Part of a small language model's weights: width 192, tied embeddings.
Each number is 500 + 50 x the weight over its row's rms, rounded and kept within 0 to 999. Layers, rows and columns count from 0. Numbers have three digits each. The size before them is the row's rms in percent of the matrix's.

# layer 4 MLP down (transposed), 512x192, rms 0.286, rows 114-207, columns 96-143
100:399507495438541464555482542463423539469422555508519519585492491528589472505555483483419502423491610460419524527554414561486449519482515540534483
098:410501518524596517512545561431484576417417489490521503515459486458532468617453527556532503484509547494550533498419467583515479555446504444540546
099:473512476463463417528434505522589538491503483542457437510473527563466472464500453527566495563493524563440465551408499495392499453521521545575521
105:487467624468502434581534491517493620551559514449560481596490498530530512532527504549452620442548550573630401506547409520554509456533474521471482
091:492427478518487439522529487440438506573487459514508437502587637620466471509458524448488453486534488512462395462420500522526562497464562573517571
101:577413575489455552578527422499486500474510528486490454473539619506545455553572412420538464455485602420493505413443480543487552416592594501506527
105:525550541531444470555564532487434571504527501489497520498502563484483488405452491455543435534429473494508536516542524462552501534557468403506479
103:469472421560532579449531475585461482525481529593403515541499566534507539507531445523461562549562516495504457515531447588564546572458510537483514
106:603500493534456511412392453499541554438476526506532508583501522519488523422446531420503391430509496583515387445526487496477553440544557433509555
099:587539437357502511416479405473498458474469451402493561455395575483454483503512581442477513453491506490467535502536500488538496556491602502679618
107:510582460521492562490587537497482513440552574541487533525527493512610489527536567358489451482496455538524503503495586578532451477504509565393481
104:545530513496530513530503505477550498444501558516444543611524455487485501431533637544454561569536508524529533541462535517498512478502563468429465
104:527498537475488472499459541485594443545431532505515523467508402519466479491531610417481553444441589494477522572596397424428518450593410500504438
115:489556511454486519486503513633480548439487501449520503463480616470506491555431501525471512546494570546507478512496489502475435530506535392492487
102:433556492443416473495539460473466458475529569467446513535517450513445515456487498503497509531393540488429385524421596517422492497460415521515576
104:555525465423511423455585554536481462431569468490561533470366559367483503434508485457559526478519417436477509481438482450551456545549562496476529
098:523384382480544552483461587458572539437464513393514497581536515408584462461477575462471468543555454471586596592480445566355507490426506496502528
107:600552477496490495517466544482452450469519557521499521608502599521504450474509420617485631463542526530450466608528500495487540463452536563468555
098:556462523435578525488555528491537567505459389462501428578432530566445416490584533522567488508498449434438485525533471510487450497590472566528476
106:661688487313533507475555501438497504399486531439480426472471515509457456491488486483555496502517397496552543490491493424418519535580491507592531
105:453530580409402434521485583459428493500554423598467474540495516444522631525517594465504522435510493561473559426526531515491425531569426488492504
093:533454469517540509519564522535510501504514422444568563572426457530455520495436454476521482538436488594525439419494523493506541460559474604516610
103:632478557525504509422519540546488510510498445514520517429398410564412457485479475541554552481589539534535524518509441452432437475522449505432521
100:542504461526654484407470562481489491428541539477459503525496441549428499502465481520517536555489433511541491483491473448514537543461475477396596
084:471441468462516554533477498496434398422465500480499471495504514509506525545522437562567573404574574537559507465519531568555445433499411384526525
104:589441487553475561522496466467450580551474477444542470518522575474604554459504531516600517461538549484466546544434459613501480508587578541469467
102:480519537521491510517517413516520480458594469582461514512536528543519547392514467492561515428505504530426473521461527536510485477459487516473528
088:501526537550476454507494487456484513495476457579524470513508393548495543556460474487540512503430530533500523531546444420531584436451498558499533
102:557432521479609543505411530491523516612441480541426501542499570458541554584464541543489443565538554478510431460554427513513486413503530471577473
110:518466438435441535592462523488483413529520536446502505578513458514414561480560518520511404482394494498489503486507446464427504435528428464584495
102:442483544508485590517478482602504506572464469430548481519428609497494539553581486484553495492434531476551414465554581509584544517499502493509442
092:541577542545615529497514570499480596522527562498442538359462598461563401469586416599567452510508470447547498391470466499439525428541520529542559
103:531507551652446470481514495347501541518456502578578488537528531400482534498555586456538530501480556587460501528552492503530530490453467522540472
105:505523519488546448476559460570444506416486524525517392542526539379463552392506463493548439471541455424514464543492458458479599521559537503540516
099:628439474528440474482536472553516452550539594485525501521515619527486467461565393443532433466528489543579398503548473534578454472487587423566445
099:463498392498507500519539488544530462578425524428500555522533554545470603511554608499610508462456555558519488511519515526443529600483469622498488
097:521424516536501440544503499408555501548547406418550531494548555424523533506417508488552508491509582502417463486554517454559433539467566507544427
106:481495502462493438486569530497530519495483493534492422470450470554428395381478542465500485477450429467501530389561539498535495501483530543511542
105:495521498501592395556548488532503477510470539425492434580478548466517491524478522479518483474424539505534481512555474453457447546485512539540546
109:498526468501528497502464523515601536540541494398505565546458463423513435476512538572569544433468486398439456473516515473522586513428515544438541
111:583573534548462597547459523538406506520507509467559430526512461561501350528477477449584488458550505527446433487504488547560557535617676442535465
105:493525510511510470545450499582614459547531428521461570418431490458502416579466509536489410542577428409569514545612555399466592400547527534546459
098:544450446428486515498482524605443467596473536542481432577537641484518496590436466586529491556465434454546541528461533540514393391590493428523488
092:493453486508445500434497506529496467541458494509533542492457416544426494447499423489594471507559512549486446432531471506490464482445480466514580
098:516410481496490535438444541454415386449534570408470439533503523508494512433459473473598470532496535539481491469580503494485390554493416444504563
095:565502532531535462513438515480516546449503513488470482475413511453571540482498488407544481561454474514572470595548505490478411396518488506466475
097:564455458485471401443528412554518489505509465458442510434506520437487508470461584502465583414530507490471343469478498505472538561466450544500515
106:495495405506583444433460481589480457513508442499525496471507583530480397516599496569535583545508470518532511509529577395428520564560543458500499
109:556528546558545509479542473492483527567408546525629551472408465458522435485477523438474498466615451454445522578506510508456544523437525455524482
106:622543555542558484549506503455557561490486515533402517511483445564543481527577522505521608525411521468441465437471584505525436522435628459412538
111:480569518556527559489422572489558510433537472490549543506585500534536585474445521593625481461416499486430491492462512422491543534452484582435496
084:571568480442507597486470425594445447488498512491531495462424456441531377464518471480459512489500476512498440513457476557528485482570553440495489
095:436480481511447573469537503563459599484508613425517424524550495391540555458521492576455462428500442522512514552432482550505556528554550519439495
102:554486566453525525529472569464571532451479482415573449469463585498522530489532526480566557474519540457454505593526416525505584541493546528523524
101:373523510425450476469534551511435446549519516563415408540450551600496491489555547491486498474451473587442542516552496544527366559535498489470535
101:487398530438451498450460424520556456484500560503571576379457540528441497422408503480573535551493506407480512546444505503504526526533522521488529
094:668428540511504515389579536457531495451477516492447518499474614455515508552477578509528468526517528503482517497564438502472476495435476475535628
107:499532523491535460435502534527474434469540513403566504521482466468405487543426516492491510533517536526538467521544509526479491444448484511453504
094:527482445564466383419533448533520530524516551491493522434548420493508432474437412510503574441454504536377546471518519517542495528447538531466543
091:481494523453541537532490449502413554519519508431515470470477490449556426513595497510437559540536441553549512435424614476533518544546429494491459
111:432529524556462577507570455453502481538497525616370473493547407530552531541562513482516531482547544608542454462547618477501533471516435518573531
101:572558440464526534500443598495483454540513492491488551406475449522483449458484557503452485489503489445467522384525486483540487506474484572452429
093:464553504557614504572529420460525440482518482517559569485570514481486543543558459529564530479441514528451453481520521399489504603563513527419472
100:492473558489514412521522517412535425568518431595493459546565508557535550439552486436460568571497504507521457591474523542544477480394494464517565
103:482538408526573393429591520478565523577503505509434468519509470496503504473393504455463382436483442494466458505526423469421524496456512529478455
097:479519465590541463448476483456402533460523397574331576523527367564473563540477507537475478504453483469438515433525491475576429444484492499467547
107:489533462526599548563556462376490560500508516575443448528530524555514536512469537559470566515534589573512389497517582512465497501451482391483420
096:519537432516497518556635486502519461530477517526507479496597501433552496481478452490496515603446521545515486528508548460522567502564536507537443
101:435518508391508423502515486483494443513429495488530480540515504565377432489492508573486516501514439517604518555506429494453440412486483568475515
092:427522529535468436547553512481436535514494576502537405662532405385533455461521507454523565492520463488551401470579528362503575495481552569457514
107:542515529535487562428508469573529505447550459568481478467458443440467425536546489483496452490618450525566512598474544523381480431494451494545518
107:526575530511458501472428555368607450506488493506503458498410485498564580534408573413514539520440497528438436470560491496433415438487464412539558
089:558542534538503527603509423487502458537476467606567515464499565490488512547550449497433553541565544474509472522409530508513500574474545483523528
077:504610413565517539470526520476487416526558401623536441548501495518460577397491610489485495452436620554462601468536531509492443488461424578565536
096:455438563572434524547488406533586508480524512475525596452488439552567488552464485389566514366602489540563583539466511554576556541519498414509488
103:592436550557512508464532582470508503504530474500476558530481467590526534455505525437563583476431467385495469483469490443473421521613560447479502
097:510565482464481463477522382518583497465538487532476506473442490512458410511576474517549504516497475510460488434512547575520464564540528512444493
097:483509565545466484507446487492528489416498520489448414480530567486556547516522542425471477534472368504467483424573486495456515426541468543562548
101:499462463427544474558559477540496557435457474485505479454498513494509574468403522458556471496503441470445496475519575457588483481483469529427433
086:478448494478525524525446658472449523414534445476427553545555556576536496488517544480581520489487497561464541511533425489504522496498403537511465
109:493465546473508609524415470518483469612476510436536536519477621495538486472596485544534471474430526514488470445476403539514448470488501585563474
104:526489455554497557539546434544471472535478550545542578537542527546397527426437465481451442482496494483592442586498493533394514449524516548531499
102:487510487396492495482461509497504557515513556441543459513538508529553447474516493442596523473551404434506506505495674572507515441456541534480486
100:422552505434505531474501451397568505477515488489551491436491588491570493448531548478521579466514504522520462408487546425539495534441515512508559
104:554528412622560415404466586469485543543485547514439452554471532438509526544469471486413543530492535528539443547510512536523493567646442550565438
103:464542559461494415532468461579510537537472363428508435504380550542507591466508542434443532534514540445497515466455418514554489442479518532559463
101:588509472455382450533517517447528498577492484502525569419508486525491504357533519488490454408435502536448499497559453515412443501469356476588553
107:535494419579462537589578446534504442533497431547612461548584501470471520526501502492515488499549519511487528545462599553493497476451495533523502
100:393490452615552433533468416592503455432460421482488495439513514553440451508457464486429464426522503572551421549494559437424526521518525475494499
095:528470500473499503456491471496514439524389434505485486553574371456464561458475517489454527560450540451503538542538460404512540520512491464486411
078:510521578513527638457525405529457522527494526472507501475513482533404483467523483524451523404509416519466500594533429495556541562521450428491493
104:561482627490522523527458548442559450521519483420497422616427621461416507440594452507474483538579527452536476497566464429447434512484405400507583
102:506437471514411484468435506576461465566407456405433470553553504560449449468496489480531495516518451518457496527485417461573444583543498478494605
105:551464445487499459529553525509520524618543556603509464457512489455559522563542466392478461487485522424493483529546454525452477527520500474462541
# layer 4 MLP gate, 512x192, rms 0.29, rows 115-208, columns 96-143
110:547511548471594480578537472429531495503560612478472508553444531577514527536525476451542482459495544518528450481543466572570544491512486547414529
107:477500496509560482514401514376505520491533395444561404475434490539506536648499499489533464346531491480443457608492555426479520483583464506569603
124:512556629468515545527501424508483523489595494434546509509492461563553548521465563540425564475578484579557368454592490490536465503501533470502450
091:468508529463594479564458541502505504495466465478555488492448454434512507566478514561447510462490508449459527596455542467545405441518471450498475
101:531449534510476451433525438542525505410502449546548491492483526578537587634500485583527451518480576554589568534399526581465558470484429511505487
100:554430538554573487492541510431420517494432573522548551516541568582468548520493536430451481476467455522447559571478476554510456374548462493434462
102:605497573547485527623424438522513542573494484537545477514451488405467450567440478578531534439472569471511490536680594555512523493485435549431488
100:483501470359428461451502493533572514488464490551480463592551489468429527531435454501499508569546527560392464486574513563538536447437515425466493
102:591526558443597482540487469512508431441558440481481521530491494459487473538474510517438569438510541590513490525554500530559548509451466370519386
120:579455590505503441542546506454441478417520579475510579465490443527531517479479553515554437505503475477374532444522492559532510503497492481466416
101:498543492512517524505550505512539523530479506545528453457596649488530511517495570533453545516539560488449492450495506494490457500520439501483486
092:461461461525371424492491510417588534481563425532515624479520489443591528472422531507550546502498524573508543568449496555505540529568479581501458
115:574497457496449558463462422445555454469528545429424446551479448494382574577535573457561466486541548447486485446471491428471490468561505551480481
101:441503541498413454457500418478478596653480509566590559521518467529486577426465596495461494534521624498526458434519452483399418618511497429582400
098:483445564470506497452390507472561479482413489487531499488472518537497504516566519478526548530400580531476557456583482546551548469475525514426499
096:512425492509484486535421525490476511512549598499493483542438467474527510473540513481536453529481534498536542488588445500397411461525495529579526
094:599487503528433524483525409564645557549517447583474476474464624482456526554464543455529379484469480529444498523494506523452589497525460526514536
092:489464509465516432432551541475587541444489412450540539479498511568449480495530458511561489491486541434567457536482459475554441512509430502542490
102:539474536429535492427492540510475486480548483571468463537409579579392484540516468484565521485542432466430496405558483449435502521539572526527511
096:482505495479480485484461537468494456519460508529478483565456479559513564465414512536480426452438466510422439457401400485486531431528509507490473
098:526494481425494521502479527552509356391478450580438647513529520549453554467470461596506461468502590496484552469511498513531576509498548441479478
099:467474468530482525490520542437602503506497458533442601622461465476504478527464517575524561431561466500545489511570469530461422502468482430416441
107:577510449488467547492445510528548472451528494518426505445471433525494558565509546455475510609492520551380503533462477621466520462535589484581418
096:496467520488515471573511517574511417445435500457413438488536441548493461577500496480517583414430531535447404567526505455510447537572502469579536
107:578500548508480430474514489433535511540447478470542533487501472482430458496470507528428534431645552465581512555563540487476534552518406495470455
103:557531493494449447498446481507405521448593485495526538401481492515506493506411484467507528486436415528480532557551404548568425482572455417541537
100:498500550502538504452513411543543532464517544518490516466504469507427535587448451456433490406481528439484446513531491480501449542422394459466432
093:448467523478465414640438451556521516490533428538543580561434572474542569459470559521472573534490544574602424475617520524469489530499606475545565
102:512482521661380482568423563516566528509507537519396481548454510431458496493452508571534573400501516426552521548475428532563428477511431567535466
104:542462447534448523433507559548574483514509500475503492512550487475524557490417554391412458524474506480541486492522478526554513447539451485458463
101:432498484473544428498556479477578441531468493492501540488459469476435495516407532511406518508556552456503594558459509503493360421545500480500472
094:423458430519454537480532558396485538505520493523556576492536443492574569513553510519508381517519539524419474419485393581571474512561490478537521
105:579428467494519487498458526465444481487437455577390490554472529532488446487526505536519548434457541410428523485518470545531483591459464524521508
094:579504497457527408584449512548486435552540601421469601528531551534518504555526517443462436516594582586542478459536521529513449519440492580512507
091:602527407599557514582511577451481530440481427532630487577535533491476535538573554490464557395429598450467424470384564563508488439482511502574512
093:511508501444472528566483515564526461407470439446472510472477471500479505574458533428536535536552492505518545448408486489641567478499477603533499
108:478447541475546387462475486453521519470560564482516463571516547487381514468599610467540504403521494448522566441604493569504504563447491557453440
091:517525544522437493462495463471543527512416452562461502468496511444401568484483515488510493461582600425525550509494538519609399458442468523505479
100:477566522571394457504574451470483518394524437588504457535442428544442515510502445504425564518492442560497552492612568540452451503454486519611401
101:572394504563507520510471601519509395491506501466462471541434482519521559537467501563536532455540527472523470538540418447520537461511444438387526
098:624525608501444558576539402506552475480472447474472553518560454502475510588387452479508444474514488528488541478562497598467588456510451505493478
106:525549390522418517538568551477550529414493520548597553518555465547536518533468626496493399478502470520513537386569516457477454445459554484494359
093:529521520521413490524473466555454524496401456445483488614521447555568475597440472602516492462540566595456450445452503449561452511487468565477494
103:520514559617483551438455479508593414563515390492480463434483451477500532474487544421517475473445598460404512510590562386477465458533501484532544
094:554499451510511519502455515474445453539492573537574372505436437502456491576585490468475508482514469366593489460525553492526536499511463516374465
102:495575501564506514498469461457421568468484519471511489419586549572547492567543482504429491470517554434430487503535441507482481570463540451482453
106:591464497421523417450483499529458505475460438516515547429395494495498510497575528569391499417476534454513510533493496433487494492498453395488511
096:517593499415490569392524511493431541542532371596598515533523610482461558565512543488498524414429516533527472471624566495531403471477533498512500
119:374524494513496433414468635416458607499462431486527552460482486526511469469555504540552526529579553515511598548509531475503609380467434497513494
104:582404473427549487516626512517429570475545495611510559508458492524507510462404541474478505505490539511562450485474519463520537512499600444444505
083:549499502467509476500543503553434500468546488450466482553466388530515480472461395481638499473527538504424522558474531520458537523459498491533493
091:484538536555406527512476516545463518564462544598481575474572511465509494512484509519540529521466507639500488377552519451446540491415527471522459
101:430508528486516542507549502466436417429461543508514557443565465496536472458452479499530490448485550479461657459564426429468441558511508410532502
092:469505475531534510484583521474488480409499507548532608538415414481420522506472525417558493488474546495466457454489581464442474463563653480494547
110:481522516454519452524487394481572448562510525447627589426464450523461454491466613509590475371562531441477545581432412519567463486462567448485555
096:523479508494531499518473402405475534482548468521498571485454546513540398535538475486504539509468496435627467481429475529507492524507506482571469
103:501465537509458480419627481435483525537519574522569484510562483389543538444545453544454499532554484465495492549491548572497529600547476520506528
105:495515509540416512521488465493489537412497377575393503430504374506461507458489497503587480509522538495462453499482577509574398526543431449429446
111:430536530423548521479441510455471460508452503421479445505492542588472476465418558565457489515532610499382525480552502481557420491450534545485556
106:517455559480507431480537507518496508544422473422506504512530449531449404475383496445460402523497461646573478492523597516469479537463506473523494
102:537477481503507478481563474471480478446481517501511585456462530520529562516457543441516542660471450461501471453438522496505432451477497479515450
097:493433519550505500508535584553567498475541497547450471362479424500463507586467511461516508558527583496461443478458571566517531519470469549486530
096:547478477422487428470480483585424499540505525407517563472449505527463432523496529494591532510455558524424500441456450488512520576453575476525526
092:529486366425549530534504504476470489541442430546523477509545514570570552464499374507534474449474510588524489579521514538556486548521459424452411
084:529419447593485398460494525428504562518526557523523590547537467537463493484542464428533560507460404414481482518427523485492436469497430483370536
109:538486626550435534578538498517425506510442562524485550494420474529484409505441514451469411431475524395574580462475535513475495536471481542556472
097:436466502501458591484522518516397505553481504447500526435527374533449429455498526443599418420473578582546538543532514525592561498533447500552546
105:532532580488564586484479501435528540442546522506515438606469536453563549432439525437526499481465474486539448408500517492495622532447578459501466
087:491547534495523537497415614515485400476391445478514555514506477529552482617554498471600555458541492557522513420528404485530561481530553432472522
099:447440458509578468506525529484482522502559550489497516418408526521514541540500552485515455423498441485439502457532547437548425449521481573531490
102:546551556605515492423555460504431438446622536538494501501509504499503528528464584528490484383612438511438437458620504460516505562529570491477429
086:560492441452468563549520459551392424478444611479480510519469517617468407485548588497460463482495542488469450489537451573417461509442539460525517
088:496494544445449494509451467505508536465532510476553543545520497519463440431494599595503421473561562461442440506548488561515450535521436456466581
101:449478515511483528523500504443489481514470555523529536429529435497461563451376518505516568458497451574523498481511443517552469476463554536478438
109:351515551501519513446595520493502562455497518496443530450444455532485488566399527489463534472500496477498499477482509557435471475478513472532479
092:587536458458460510524514522448502405529485533531549502500389446458524582500544560471527537397436526551447415388602452525480579520513422458554452
099:476538459462424460500486492511422470507486486449473417405506495623500515514551447484519525446528595530495488421521484561424431583512436525470552
099:487422493478529540510430451507497471511473494592455581531482480481507499550536526478597528436471553545519492532578466560527487523391473525471542
090:516507569415446490474619517453474480480440547523519477405438539586429519452542525449524519526540458501552482532486586493472461493607534484522536
111:501494490492507418528464525400606546545502446472512498547476555634530514519473469497492513552500598423537392518428555550457456571463458533439442
100:513535534474500387522450466447468487407449397498471513523443466515459470428499531475467447525524540442511475448499449528434541445524589577592518
098:557566448517552542438450452509438551489506526508499546456472519539474508535515510588444467526525447464543410500543580505453480499483543495451437
093:525481540378472519430445520431543553567600430608465463580568501554484458493520545526507472490420564573436529474488509532484589395543464527425500
096:505499410445542455475387516475547525474512522439673537539442472474506571495439494386448510439495433439431492511512461535491619492478574432459471
099:630454509590512435603538526532460527446609545437513600501486499521474500484472508534543449531428490481516459364440531603557545530508529587481464
117:548497563498413550452480481540546450543496484471457511484539502564462499524458500450539494451517563470552540502542594460545447532344381441542405
096:496523505561471519459525520530441605469585515517430620477444505510496578607425486394557506426451576488477426570571410517439550501450473449556439
097:488534581528547521469471553484525497419506510454482495458433427561459437505549542368506489446449580465555588565582527436552449460565430542532468
088:510568493536487495481495428391473555547446486419511522439572460584496490554505518537494529430424569534507427585507380440498496520507450499529474
113:528458490540514541470549385546490515528566487491502491466506466595431567517507532514551579397487550501482509528527426506398413571506553476433382
101:472483453563529484541474581627594537408437450529470484536461521503450540494559450506442430522482507551545464469517543540489422472535482453554547
097:412512492470493427500384457457446498432506469508516500462510481571427493534505540480512463452361515566440414446496490521490489503534503453491520
103:596597460585566530487497462462463558420507488504480564503481422578467530546443588568471455504540486531484442481512469450499527509429547558531535
103:592459492517560545576528502517500458393463517474516559573475451474410451461577515385424527560477428442575464442504505570553421573461473532553531
# layer 4 MLP up, 512x192, rms 0.304, rows 115-208, columns 96-143
111:578429486474398564412442467576564542562529483464495445577400435473491386610502469617528515538484465479512553531445452553583458479603506428510544
095:550523536486494468511578529442483498492439581557383554515448585435501481446512449554488460505442577580500558376523474547469474524398575405554468
129:464509433501538567426430575457520397474417443565462493431471539494493440552441425484503485508529485430453602431395528538492533573397553463505555
089:508510618528590558430486459537524552440543494470549524479514510556424584461463491497500529512567470527504425456491552435522472454510520439482462
095:484427477520474431487455429488487456431516567478516480499484444525483550523466517485611450554521529549535476461485482455548519477459430581542487
101:445525496517600530568562450460517519463546456488429449472442516477507457473550402468408422580550494516504463555407520526537617489577543453545545
102:553535476542492571473544578588397525529455519560480578499457510601511504512486431449566589466498558498432582559451484515465520521431520433568568
101:572576555563542513534468446525550531349556511572482458538460457380503447441555448502376462472457508501533477427491462523512506489495464515480492
105:574436482508526555532507454434411503542565535496543520523430478402470489525421451546498501506534496557524472552536455487527468434497540565565459
119:493542540521341520531506512460544522545522549455402451500479440500557520453549477465517539457477539447567472484541512550552502469493493531491518
110:573449458611413488483572490471585619366517463421493448521463455476541383420575486461556479597578477449478502504499474533499431512478486533473629
100:534441574499474511405561573436436414472480532531414554561489407544572489470565422440529554481583464537593551519508507549535499490638459520530435
118:563627547453368554536516490513459418523464542468505417526487533512476462498528511526549577431514491474495549483439480364611527445477623475358468
094:461433539530519566452460499524446482433530439493417478586503488470517466427391483448575488535496503464443589572456559487530611570544545551480494
104:534462521446472466593488469501458505575575478507598549424548481528486547437574501534487516438475523467415460466455470611469492503524481531384598
087:608499488488500440529443501488493546379531621524490534504512491532445553441497450560483531484470511503508539547531433601419416429573522510559478
097:452557532495589579529475546471535462560428395442496458461572532603515569491537468505516420517530394418496521537502493531502540436450491495506524
095:599507567522547581510484489454524463593608467489555575520578543481552437454554437514567440569510539513511510465498454465541496400456536481489466
095:506544556590498458600507542526431508531485478511512403488480437562447490512513475486484542599467492516552539601615566448543449428561391518604441
091:523478510561563522508466526547425458358434473554560464451462575466492525449502554413580545506494558498485447534434543470491507570467533491506466
102:582536516435508509493479511506434580569420538416541415469437557481501492528519500492457567601525528500486526503534485507409444450527484387447445
103:490501499449505576503517503507441550553383525529479539595570503521484517491522485525590477488533452538575510501563484524472551436589555488449399
103:565538483532502419574455517505510528471510561491542530521483507480438462459430484510536546494527443520558468495519498450514493530487489452435476
084:553475514550456556532432554563555623524502483528486575394538509533529490440408499525503466618517436500502476476492435459554533522407475531494426
105:545534457486527444539478410486583501543568616500532578621541521518452558498475563582547557506521465502567562516491469467514373542491513435594560
102:455467457524565498565441534431497521493433474525554509547464462457621516381500579506495542584577471413507492491504509549501526516495502543454500
100:530514521583486526543540523565493419516524507544538547363502442484510440408535559449480539430475465545461527517542488510519518436444591584477631
092:596528454481452559413481495385531548519460491512475414559496448495569564552521493473460501583463538468483443518411488497477521455499507496468438
108:516370449467395536610498487561490484509434484446519463552428493469497400519460509573517496502524487612542513480481402479404492494395502460446499
101:581407548520448486480491488526515508535553436507523554574376530491514488442559580450473510542516511388429476551487480557471552473616449467526470
096:529459559485461418515429580491503450452570435515516603542517483533495433433420477486527499527551521493569458510429502506503560481597559445463445
084:520531459491486509449484513415487662547484444518525542532377446477491533391488559583563555459469449483480382438522457539434518546500479497496415
111:605546454514534491495517534439378405493451437480518513473513509472500486469474402493476574442504490341526497549552474521498498507392477558504571
094:524488492507529496460428467500509408437505499434505503510622471518533576465510540517492577557470493590459560482483474460559493563495481494479383
095:487439549485496465516490574446464510522419463477460514420531578544529476513546456538509483430444437415609504550606478497432562516452521422453515
091:507507448485515481591490440503405485446566508518496498464522518519482511390475410540527484478534499448542511549466469507492473489546625455433573
116:504490453492487474490530430451384412592590499551450401545551558519463485594518564503484480560507442504501513483534509535478478466433516560445538
093:459497440429524460526476456499470518512575467489493544575463552606561465499497477470533550477377464531514447468533426549436498504517543435477517
107:476499587511457564432515496525521476476528460469466501496423456500554451602486532498407616457487562452507476488511466528512547524489475548380445
104:532526494563526452435574485509452379484611530502497505556496509493537452399572565459566502401462538497573515511509503555453524474491480488560526
099:472666589528484460562461495477525438360554451478500480503568503529521499483501529420517572490538509513470496483451494421485487454476534453496501
101:485468524558491545470462414477571478538418538453470604447481491448545495462483519562487392493485482581474504450486522449537500559517618428504575
085:455486497537539530526470464502493520512544532581508538376492510459393394436519446501529512541412448453511517507535452541426477558496533406495566
095:502481482443500444405457517416578444509516483468479502444481477460542576497516499547390446472558469531454472605552518592486550466608436494573510
104:435420498427606463463512537509379460477441538479652495496522477543453469553495542554544480407507460507457494538468498530496559382510568601486488
096:464484452453406412515452614554521551489464462518503512496520556479514563451397448461448533469456528529594487518553447428533484436495457470547440
100:510483575449513464493540527551466532476503581488514395459453422481526437492478397487564479445489463469445567476522563543477496558588444426524568
095:534356515633461530521607431545514470442459486509422485430495559561545520468504451496528423531486438429502513427497560414521598528460426550470577
105:553422484585480450455502475495577489528545499454479419558401519515535568575532451420435462495469532529361413494545518525429451444591499448460535
109:546515496529443569523426555541508469449457492403541555470491441454472508540471511481453433480475395422456504614515509467527477498448518490495523
083:492562528422519531554523543488498411480468508511531429464499441448436533457477457508509495490526495457529384496530386431473489557458459506501529
093:477540489462498459511430478534502438467437521561523501507473499427451569417510438489449481459503512453535518518561460553512437551486490542435371
107:428563464454606438364465548562458471442357496606567496543470466501559520517563520400512470529518532450489489448550539461514359455549507492487510
094:434490572494449409609472533540531517525512533506583478496452488493524484451567588491544498467455548429466426502475554472499474385584574455407582
103:530422480540404442483506499536527486533498553519447485459557572391420435441486513508501464561447501494485478519499531564547563549363495536518544
086:567528572509502520371447554405521517489533541420541535476553552508483469471539455502443510518495529541535503431566571490524460528448576498397509
111:523497615455487504442470441512422471544560505590519470524450414535507536478464423473412474523470456474468490433480502450457511389438465499509547
094:485479562429558390489564533459444496586590550437553514584584550560468572474474490599510598509478483538428616450538493479513542547535489534480539
116:440558450479557570366466594398548387458560514507430395582381481435514450526543532572464497472515522470553431502507511502530440499512517465504527
115:524440540442528627565452502460446502488521496591436574521569522499501547528518521546511491525451643586513496605516417540585423548481430526518458
103:573484485447459484595550471495546425492565519509545521422487476489536546464475530406565514542491387439510453512481535588440522471383500478495549
104:464576464513550416403505488472506368537502509408503560602538594554497502516548494571488505476476453474485460455504512442462457501473531424527455
093:458461500411510467513587555455518559500433419519536504422469536490472532502529520427440489532390465525432517538498495479590472556416416467465476
092:533524462439506482549579531503491592470547499532459503449398420602540541485529470557472606442434498442494532525512425542559479492459471481449557
090:519440557454531475489470478514598534523597519463449500496448513543547452506541509473490581552456439508504435493379424589525479509515449457444555
116:427526473512472433546527506536565501502402457467554414530570522512480479588393547513484548546481515537489605529495522453435461590461581575401429
103:496486609449463512502571616511482451380532566527419519490542466494500516483450476594583495601478567473445476552518491417477442568531500528503457
105:535555491481482450630523410490507540423536457468620426497509570599472473417451529533472475426551449512521555481500513553590518528462493466579403
090:510449486588475531461499498446448490426544442449515588451438367478461478518508527481530447473553378558584435524450495507530489526576503485456452
100:488483474504472438471628528459442503358586477477474496482443509487481494497535588510503558506500450454546605455570495557482510486479521607563524
093:442526482518492481487477480419452531488402528436441520570551555581505550496525461437450577538510488477509503566459428547432459478549454503530515
088:453517497535498527462490484483502470589523472522537492483459585488524555528507435438534498402434587516516626528517479461496562441470534459445469
089:508520424538448573451512529514602482396513433533519539492481573619495468559509506459538587493490468498487462536526504461466570429517568487474508
101:435536481469528524543488466403462503527482501445463550457523451491470449474523671498503552435474469496521592485468486532455508487452488395391435
095:403513519483603474443510538517596477423552433609475485514498451456522624501451530587482534508539462513535542440516527494457523454507496514570533
094:556474482401541474448448514482459497513544534419462476653455474461562564478504509475676599495460521466525513473541495429503481519574555456456537
094:589462436574508610525435442466477454459507499523561524479574493510534506603458415498492489577493510571426531499522549546422411556491445457503564
103:569453509556457597513391533460458530527532557499426421526493567597519501432463601553540445498531537560566523466580501457492442483575487422370494
087:491536499500549480446504517499517465477578475484465561499457556561542530563447570525428460438457538496577461457512467497608481453528567463444487
110:453595535556470501533464446552503481466517444548456462457515533616555512428440462511582518505600477558480544548577618494410444534481465551520487
108:522516554426468471470510456541490592429481440530612545430501407489533509609469582480468478531537466528548442476484484396442533504452606448540521
095:499446509501461474543500521520529425532509531471496479372584495557503493546426501446536560565532526534511447500472581435557472424545529531454514
104:461541481578519552519417427430486538519439426488476569499480511459521523547551546457422567565595468484546484493528522455497453557324562458501525
095:562481532503454482562540444535455552472535528427496482492628468478425520503558492536496459539455484516540542491477503477525474492601446552487480
098:558530488498549487591493535525549564391605524471479578458469448498491486504547489513486519538469518518467492410456517512499450597539471506423455
111:531509428511530582564355507523464518459551543453450492532485509430576512427552460470515474495407498517579625496525484459432470464488506499564498
095:521592467480547617579559481533454565531516481514556488540546420449474499520515469491514504575513514522531506479489587464574503509478504456428524
105:453415439515497428504464541395464429496496471610484481577479520552611493388428496527469455489534465539436503545521419438487572533569549527560503
090:438529516484511438481578490402573540503486478567492519446500471558466554460418580501540498416555482464489491494434539447579544487574445401503414
120:515533525579492547474484392530524513507518561500469492504543483527433545516485494553622529499495572463548582523495460480467401503474613546444401
109:476431476554429512549409541519567372482520494484552475454403547521471554445518486386545548455546487502491491394547465457464461531422439505458471
105:464485553476480476535482563532510518393492466466479492589425462535490466535496478512580585524518520581462506548508434486519447537639525465487471
100:449459506401526551409508462516495460495479538506513542490459503520472483454580483429520596592470490475537525493590452537438535554570530328464518
110:521498555454475493617489567511588499467450519430498576526503434431493467519499538506518490565535579522455519481519477529519496524545525543627490